Weights of a small GPT-style language model, trained from scratch on English Wikipedia.
Size: 11 layers, MLP 256 tanh GELU, vocabulary 8192, 1.09M parameters.
Each number is 50 + 15 x the weight over its row's rms, rounded and kept within 0 to 99. Layers, rows and columns count from 0. The size before them is the row's rms in percent of the matrix's.

# layer 5 MLP down (transposed), 256x64, rms 0.111, rows 93-118, columns 0-63
096:47 19 61 40 36 69 50 52 54 33 41 54 52 51 49 99 44 59 55 38 25 44 58 72 69 65 72 65 71 49 35 46 46 22 80 50 51 39 57 46 55 51 55 26 62 69 33 39 50 62 56 35 21 48 56 44 58 49 57 33 64 63 32 41
093:24 44 50 64 47 81 65 38 57 52 61 26 44 41 38 34 57 82 62 64 37 76 73 51 48 35 57 67 53 45 31 38 35 53 57 25 28 31 41 45 78 48 35 66 76 32 58 35 48 70 38 38 44 36 54 44 30 60 49 37 67 49 67 72
093:51 38 37 49 31 26 34 79 15 57 20 35 59 36 58 52 51 46 44 55 34 41 69 63 79 53 54 73 68 57 60 55 41 55 78 40 25 53 51 52 44 53 72 31 50 40 53 53 78 58 41 51 51 70 32 39 71 54 60 20 66 43 45 35
137:56 21 58 53 74 57 44 51 30 56 61 50 60 61 57 44 62 30 55 44 49 47 24 31 16 46 41 57 50 45 68 49 55 50 64 59 65 16 51 58 72 80 35 53 35 33 25 41 37 71 56 61 24 62 80 73 46 54 25 45 62 40 45 54
121:52 44 36 55 38 59 65 43 52 54 45 75 37 31 35 75 48 38 56 60 45 56 48 45 78 56 80 56 59 37 32 57 28 58 61 37 26 53 54 57 59 22 63 57 56 66 36 51 32 23 52 09 65 37 36 60 62 54 38 54 28 63 71 82
007:49 55 39 44 45 52 59 57 48 43 53 32 66 35 70 11 44 51 50 66 51 57 33 30 65 43 56 44 07 48 58 45 39 54 35 47 22 47 52 70 37 38 20 42 64 67 08 50 78 81 42 45 54 52 56 52 51 38 43 66 56 69 61 44
100:53 55 32 50 61 75 68 69 28 57 57 42 71 43 42 81 60 68 59 36 43 54 42 31 58 41 14 37 31 71 57 65 38 62 33 16 50 42 49 66 36 53 44 68 30 32 54 76 54 53 56 52 41 37 56 25 49 37 69 34 59 67 64 59
116:24 57 48 57 53 72 56 48 42 55 45 85 62 53 32 43 65 71 63 33 74 67 34 60 40 58 50 57 40 49 55 33 25 65 75 57 47 45 53 28 36 57 35 48 34 56 54 67 27 65 22 33 51 45 39 62 57 64 13 48 42 85 49 62
088:49 67 51 39 40 34 65 50 69 54 53 40 57 50 37 80 35 41 49 33 22 60 15 34 57 57 48 54 76 57 63 34 44 40 41 46 36 72 52 88 61 55 27 37 30 56 58 44 37 57 35 54 55 47 52 49 66 57 47 93 58 76 68 42
109:26 62 63 53 71 35 50 62 23 45 48 55 64 48 63 28 54 53 65 58 49 44 48 56 44 36 42 45 71 42 67 53 37 80 55 48 20 33 49 32 50 49 52 47 32 32 16 65 55 72 69 43 31 82 47 75 73 52 18 63 42 40 43 47
010:74 90 49 57 54 40 72 67 49 53 43 59 49 79 52 64 79 48 48 47 80 58 41 37 51 56 43 80 37 58 46 40 51 48 25 49 47 77 54 70 71 53 33 62 75 76 53 58 79 55 55 59 52 56 62 74 67 66 51 56 62 50 63 59
093:32 52 52 44 44 43 35 30 65 35 52 49 67 77 40 62 31 44 51 56 47 60 66 64 53 45 48 42 46 52 58 62 71 63 56 72 41 66 51 53 41 76 58 45 43 35 39 46 48 96 54 36 21 74 22 61 82 29 51 47 63 30 22 46
108:26 66 41 54 47 60 51 48 73 49 46 24 66 40 59 14 36 46 62 53 50 62 26 62 62 48 50 33 99 47 69 34 60 62 58 27 29 17 58 50 47 48 36 59 45 56 43 58 42 61 39 58 50 52 74 42 33 35 52 72 61 47 59 53
096:51 52 44 70 55 27 42 52 60 35 63 38 84 56 17 36 47 31 62 55 54 29 74 52 61 45 61 41 43 60 30 56 14 46 41 60 35 54 45 70 34 59 40 84 65 53 39 58 58 58 64 29 80 54 42 32 45 39 62 45 60 48 83 50
119:29 54 20 36 62 65 48 52 28 61 26 50 65 60 57 62 43 50 70 55 50 37 37 39 62 47 37 56 58 28 51 46 69 50 62 38 34 27 58 99 64 41 30 53 63 57 42 44 44 59 57 45 61 49 15 44 63 55 62 36 63 68 48 57
095:72 64 36 47 53 51 34 62 42 58 67 25 58 40 44 63 67 41 75 31 31 62 73 43 35 47 57 44 59 62 64 44 51 46 47 51 46 33 30 41 42 67 68 40 54 43 30 30 50 38 63 45 68 74 30 39 39 50 99 40 64 50 47 70
098:80 49 37 29 66 82 56 21 60 70 41 40 28 69 64 43 39 51 42 33 42 53 51 62 66 65 19 69 42 55 43 48 63 65 61 53 63 27 40 60 62 71 73 33 28 52 37 49 65 68 45 51 34 43 35 52 43 60 66 62 46 56 40 18
122:44 64 49 61 55 65 59 36 38 39 22 38 38 76 55 57 38 52 75 64 43 45 26 63 69 17 50 42 39 48 63 59 35 44 82 65 38 71 47 52 53 47 71 48 45 35 59 68 31 76 55 52 45 62 39 50 61 25 77 22 43 41 72 33
112:71 52 39 55 57 49 65 59 46 59 63 41 45 58 49 54 59 15 30 31 51 49 15 63 38 37 49 73 43 41 58 38 45 67 66 31 71 59 65 57 57 31 51 24 38 58 43 59 48 42 43 60 75 56 67 33 48 55 40 71 74 45 04 72
107:49 42 26 37 37 56 15 65 37 41 73 34 47 39 43 35 57 78 56 39 45 37 35 78 39 44 53 68 65 57 60 48 29 70 61 22 57 34 69 43 48 42 69 62 55 42 64 76 48 37 42 43 53 39 49 38 52 92 54 42 78 46 38 62
103:61 50 35 41 58 59 44 40 55 27 38 42 47 76 55 49 45 32 78 54 59 65 21 42 87 66 80 72 40 50 52 36 58 72 38 42 30 55 48 52 53 49 58 69 71 51 59 62 46 70 32 43 67 59 37 51 48 29 40 56 15 20 38 43
140:24 36 42 51 49 55 56 27 70 59 23 46 25 48 66 67 52 40 57 58 59 66 64 42 69 44 65 51 64 61 59 43 45 57 53 58 65 75 40 59 62 21 70 58 19 57 52 61 62 75 66 54 56 50 41 76 26 24 37 28 38 27 43 30
111:43 39 63 48 59 66 36 67 48 42 50 67 53 76 53 75 34 64 35 53 59 41 61 52 59 32 46 73 39 47 43 76 64 12 48 60 77 51 38 56 60 40 36 16 34 51 32 10 36 35 49 61 66 39 52 51 51 77 58 39 48 56 72 51
106:74 51 36 43 39 43 37 50 50 79 55 41 43 46 41 14 53 57 49 47 76 75 55 65 34 51 86 61 56 49 54 19 22 54 21 30 49 54 43 47 48 52 60 16 63 27 54 42 58 75 54 64 45 59 52 56 42 72 63 74 55 54 52 43
058:20 52 43 37 52 49 58 51 53 74 62 43 55 25 40 45 33 63 51 39 48 58 14 55 63 68 28 56 65 59 76 82 55 77 74 57 61 40 62 44 60 46 59 42 62 40 44 41 45 63 74 40 49 35 60 16 53 49 42 37 45 67 23 24
101:34 72 49 56 31 49 50 49 34 38 50 27 45 57 40 12 59 42 60 41 66 50 58 73 56 64 73 56 44 47 57 68 32 58 50 68 32 30 60 27 44 56 55 54 52 47 34 85 47 54 53 58 33 60 49 46 62 69 87 46 12 63 44 26
# layer 5 MLP up, 256x64, rms 0.146, rows 94-118, columns 0-63
104:48 58 71 50 56 40 35 21 51 70 51 46 31 59 55 45 50 28 70 58 29 03 58 58 64 57 50 39 77 38 68 69 52 46 50 46 42 51 59 58 40 56 64 79 66 38 65 68 57 32 37 29 73 41 51 81 47 19 49 44 49 52 61 54
098:34 43 68 30 50 56 58 29 67 31 48 61 56 52 51 70 50 57 36 52 81 48 25 62 50 69 60 45 49 47 45 61 62 01 39 59 34 55 45 39 40 62 76 31 65 49 50 49 50 67 79 01 42 52 61 38 40 43 45 54 47 39 37 42
118:49 63 29 53 54 23 22 35 68 43 63 60 51 40 52 27 32 50 48 63 46 29 66 34 51 52 44 64 44 38 64 38 45 62 47 60 48 49 42 44 47 80 34 59 79 27 90 76 88 44 36 68 63 50 34 37 59 36 50 55 54 45 69 44
110:46 48 97 58 64 46 23 64 48 53 52 45 44 62 60 17 60 60 41 26 31 42 22 61 49 45 34 40 38 63 56 41 50 65 53 70 75 47 48 61 56 74 40 48 45 24 30 70 69 48 65 71 25 49 44 30 40 57 64 43 66 49 63 51
013:40 47 48 27 49 69 41 53 35 51 44 54 12 64 74 57 56 59 37 46 49 44 53 61 44 59 42 64 70 09 46 32 41 44 50 52 54 52 50 17 59 58 52 49 54 52 65 36 33 56 26 56 21 03 55 48 71 30 48 64 55 33 35 44
117:33 36 64 34 73 62 26 55 47 37 50 68 62 59 65 55 52 73 53 24 41 67 43 67 59 81 50 41 63 60 28 40 58 72 59 47 65 44 41 47 26 74 37 77 31 40 75 57 49 40 21 50 45 53 75 44 38 34 35 24 43 55 58 44
108:46 49 30 71 51 54 42 67 92 34 20 52 53 64 51 66 57 68 50 69 48 40 55 50 54 42 61 43 44 49 30 52 55 49 69 47 52 53 51 42 63 49 45 34 66 16 50 36 68 61 83 77 56 59 55 35 41 51 31 38 76 19 80 51
104:46 25 49 57 49 46 50 81 55 45 47 79 31 54 43 48 41 68 49 50 48 61 20 61 36 47 33 33 26 72 67 76 50 13 39 44 56 65 72 45 58 61 45 53 54 51 30 51 33 44 46 46 32 40 96 56 26 58 43 56 41 31 48 54
101:32 34 51 52 33 72 57 71 60 26 53 54 37 73 33 67 49 29 31 45 77 64 44 76 49 37 49 52 42 59 35 62 71 45 75 36 18 62 43 44 59 58 85 58 52 46 38 56 64 25 58 51 27 42 45 26 41 33 39 35 50 39 65 40
010:40 26 45 24 47 70 62 65 51 71 78 50 47 49 63 66 42 69 56 73 36 49 57 60 72 54 33 70 74 38 72 56 57 71 55 57 62 26 49 39 53 72 43 30 51 49 83 50 51 88 52 41 58 47 49 66 64 40 47 65 63 60 33 71
118:61 67 48 63 52 21 39 71 66 72 53 42 38 64 29 50 71 45 47 71 36 55 11 66 36 57 82 38 62 36 37 29 72 67 28 55 27 61 46 45 50 51 40 53 60 39 44 59 47 42 45 52 60 35 70 31 44 45 53 63 75 71 54 25
114:41 65 37 68 33 25 65 42 45 45 48 47 49 38 38 68 51 40 12 82 49 63 39 37 39 41 45 56 67 65 57 66 60 30 27 54 45 64 39 39 47 80 44 47 92 41 68 68 71 32 49 59 37 44 54 42 60 46 40 70 46 31 55 30
112:45 51 56 44 32 56 49 53 44 61 37 53 76 60 52 43 12 72 44 55 50 50 57 99 50 50 61 67 68 27 43 53 55 46 58 47 48 68 45 32 43 70 46 77 42 38 45 60 14 46 42 44 44 59 45 52 44 20 49 37 63 26 70 58
118:58 88 62 29 35 35 06 48 44 52 44 53 30 56 49 36 55 51 51 55 62 51 26 34 31 63 46 47 47 58 47 36 64 61 38 60 51 47 41 66 00 54 59 45 44 43 46 75 67 41 64 57 66 58 44 68 50 55 57 56 51 80 39 31
093:72 63 60 34 55 33 24 67 44 31 49 59 37 45 68 37 69 32 50 28 52 32 70 56 63 79 67 61 74 37 52 71 47 56 45 31 44 45 18 59 17 56 50 50 45 34 52 70 66 46 69 65 54 61 67 36 32 58 52 32 60 71 44 36
106:51 51 61 77 50 38 72 73 40 41 46 57 74 67 29 36 53 79 64 48 74 54 36 58 48 53 30 54 39 47 49 57 48 44 35 53 26 50 41 37 34 54 65 57 37 49 42 56 33 41 40 45 25 20 88 43 59 58 61 16 53 76 26 58
099:56 30 37 58 37 46 13 77 44 41 41 65 54 65 60 63 52 51 66 55 37 45 54 34 34 51 52 53 42 58 34 21 94 55 57 46 75 48 44 44 41 68 35 58 21 36 44 49 45 18 53 70 44 39 43 35 52 55 57 62 62 62 84 37
114:41 53 86 45 51 54 64 73 52 18 33 59 70 46 55 64 69 66 61 51 61 41 59 56 42 68 53 40 26 73 38 61 64 41 61 40 53 76 50 39 21 63 38 44 55 39 43 46 79 86 26 46 75 40 61 39 51 46 32 37 42 54 33 58
108:41 61 55 52 50 56 37 59 88 54 09 56 33 41 50 73 60 43 15 58 28 65 57 69 44 58 42 49 22 43 62 38 59 53 54 56 41 49 46 51 60 77 57 43 68 33 32 71 52 17 58 45 65 45 31 44 47 26 55 68 47 33 66 64
105:40 37 79 48 69 54 47 30 39 66 32 54 20 62 46 16 43 44 56 46 35 44 61 59 20 46 52 78 46 36 58 48 57 44 51 67 91 41 39 57 33 64 49 55 60 39 50 73 82 35 75 47 67 42 26 54 50 55 55 41 51 40 50 69
125:47 46 58 29 64 48 58 65 28 39 52 36 47 57 45 42 57 57 23 69 64 41 48 66 64 44 61 68 23 44 88 63 47 31 36 26 33 77 59 41 61 34 79 54 49 15 59 53 58 49 63 71 56 52 74 60 61 28 45 62 45 50 36 69
120:70 28 81 53 36 26 33 80 36 64 16 57 40 28 49 40 30 53 42 55 57 58 33 56 44 50 58 57 49 67 47 39 57 61 26 71 53 51 50 49 55 51 62 42 48 41 47 53 70 26 66 69 11 53 57 48 22 36 46 28 65 32 40 49
118:60 57 53 54 69 35 23 78 76 47 57 49 11 44 49 40 58 44 32 68 60 54 57 49 22 38 55 73 25 71 62 39 45 58 64 61 36 35 55 52 41 73 55 55 56 39 60 80 76 36 55 66 46 39 50 29 37 25 44 48 42 44 49 25
068:47 62 50 47 58 46 39 34 77 37 53 52 32 48 64 07 45 57 51 68 61 59 23 66 64 59 48 56 55 36 78 58 50 55 36 74 69 21 38 40 44 68 63 53 61 56 60 54 53 19 17 47 37 45 56 18 28 63 59 51 50 47 27 56
099:51 37 73 36 44 37 71 62 40 84 48 58 69 71 29 61 32 72 41 61 59 22 43 45 45 77 82 43 64 53 39 52 47 53 66 48 40 47 47 37 33 48 44 60 43 27 49 60 56 46 49 32 45 44 56 72 29 19 65 23 64 35 55 30